config = dict(
    hidden_size=64,
    head_dim=32,
    vocab_size=2823,
    hidden_act='squared_relu',
    norm='layernorm',
    norm_eps=1e-05,
    positions='rope',
    qk_norm=True,
    init_std_up=0.0839,
    init_std_down=0.00793,
    lr_mult_qkv=0.7,
    final_lr_fraction=0.0,
    train_tokens=148700000,
)
Each number is 500 + 50 x the weight over its row's rms, rounded and kept within 0 to 999. Layers, rows and columns count from 0. Numbers have three digits each. The size before them is the row's rms in percent of the matrix's.

# layer 4 attention output, 64x64, rms 0.284, rows 0-63, columns 32-63
096:439567496396423420518571491559594521501521586447479441549541490541470518481493432506475490459500
110:511416475466630581572484470488478521420497524503436467523587521523513475500400500535481484478512
096:516549533459526452476456442438450452452541493490507462451492521447450571374484491517545567497602
103:540472454468418452527591517505406445535486511497495486518527548439456596433451484595520522450502
085:459482535455479571528570504464588509533464433509490517506483530505526505413460478575462472421579
089:498475446398543466531545571509469511587444469470533462491604558473593516487493464511446500558531
120:519463605508530488490477515560523425496506418448542545486504529493599482469511439555391467492462
094:531444487500516497487523564490529408462533463585588515503483435522501558539569521359435518541531
114:578550493520454488449483530602542441458466564518458437467482483460433458451448604477520518482497
091:516497548583442566547513465484486522589459511474460466487486474553527444499507409469461499474542
116:462464492521557499493469571518437464463522501641461471510506439428460542520571515540533442485525
116:526500510491554490563512501505470520426492514484577461566485541529449611384490563449505466473466
100:517577480437476507564549499524460545584406519460517546504572459507520409498409447511467573518519
106:429526480499507563529449465438430438450361474496518419523520494533502512494450449536507490465497
097:514543410444376472448485443454528494504553472564414488530489483443505548507518442488549467465454
101:486467460498539436443492494522583490516595531491486512442451457454461494505548453392498587469544
117:493421519633517614491509587463555565555541503521427486498481470510511477435527469506520553501504
102:485489476518361533515493588554487544488543475480576510458535517437440534478551513471470484518481
095:471475447402508479448509463464512510499510431485511422556449400458537487446461470551551495435476
087:408405432460495492540528445485460557515575506485507531437476521468530583495442554530519483521560
107:496575487496470464418522476475453595505503528460418489604475557448473540573521434554538504517424
102:473533604582402510564505533468541401506511599523450464457561464535484488498551493570437519487494
089:513511584455548372505364495570557478476502465477450422545535469497493471522539524501505499567532
092:449603493510466543476430482424577542535493557559495456487619465502492517561456465469413519532524
092:547506402557525502503461541537544549505523540463578454492505414470489491466427468369459504530440
089:484452458512488457581456544496483549511546505576491382546386459496487494491547475432524532561491
093:455559469432558528461514496513575466521453479665513540482507515463505470528518549484535388420489
096:465442553476533561430537494586465485551457469515471503452517472475560450573513533541515422481451
070:484494562521473524602394436465537479453451524520554534422440501494479501486476468477525502546533
107:531446464540560530420494530474425422491465460493523442535478446479551499540513501448549539519437
091:445459458488412527548531464582574428447531531512396562463462541492462512573454563505502483494488
090:467471528484480530495580586529458575546460522520515477528538550530600539475480419482417440519482
113:492503449522538531474572526500554486548522524425448574471542521573535542508487471472601418429456
113:500509444535467544517455521553508422487517504435639500453490553507547510499550531560468579509448
109:581463487486502488538562531464500504582545617496530552410496525563535506511469492422512506555533
103:530481508450483451499555543613464465582483462466449424496478557535524406509524474439524488581482
098:498550542495510513473521474462403492532558458505527534528468527604453457559480455609546471527410
102:531502473537611565517491493480475531437410455516493561482517510606468449481575487490497486529472
115:568586426485528585460560514523464440535517457516509524429455521452468402529470507488499490379508
096:476493527534569420513513481492476514470498559517452461408543560500397479544546588557550465519544
100:559512569489552384537423481484525475443537478531534586532476480557572494492530489459508428506539
137:466381535523424501519491490537559535474449356522463496540425515426484484471481444465495524494531
105:537525573591565526472479512516539549551485554481466504603477484549438491538482543512514438516418
112:485472536530403476576588465431458518505441512531453524508466507513443488572486506498478512574511
100:472481440494470563510501471503493595466532467403586581517436529524492455555557556491448569522477
087:459472448520480478534379424480492545563537487483402457485482440453521468531479504424550544496530
089:476490460593469512474553446442474532506544549520512483554498466466476504395459553621510489485561
088:506596462408458395475471583515536477519568506448544523466526554505509568528575488506517479501497
104:603481534483519439421530441475429559480489444429473482500511510483518448428491490474563568506564
094:444525516491528545534470500417489443525499523546572560418485494562468556479605508446509500455574
102:407479533454546479538452442487572488465506526458545599441512510486566506504475532554435515577558
098:498566607465484455394479457385499482507489481550470532556545436453558550523478488448508518535502
100:575535512542475475421507515479426550472500512477498549504609505474505509484458464545385521522564
111:543475496529480520581452481500507552536516540514500446612499569540538477426491516599494535456463
091:474495373556512514480440499457498475533553539521522475479440439497538590521500562532563559590444
080:546456544563514462539497480551473457503568451539529585487471453490457475478568520561545437507396
100:508502482510518505379453552487439503469454512484550525479521540471541580569472619562479575492483
095:488567521521558576558497506492483517432527424438571572540438519477444456551573483532475509477494
089:511555465447518437559538469556496536363535535542473497521474531520437491513466556546496534380518
093:431493585519451486520563488519508541508353465568545497533461494558512466539505583457515477551446
109:532537489442566472433400476552505532519558532425504505509547530464492412565473585448442505510506
078:595569501517526543494565481439486381498476545571486566473483461515499490505527512422530539461543
110:480452482480527509465529551482544497477519458409486429446544513578517568487527400503565489531487
084:489550593505430485494474436509548557465433520474482571527476447496477438517462517444511394486480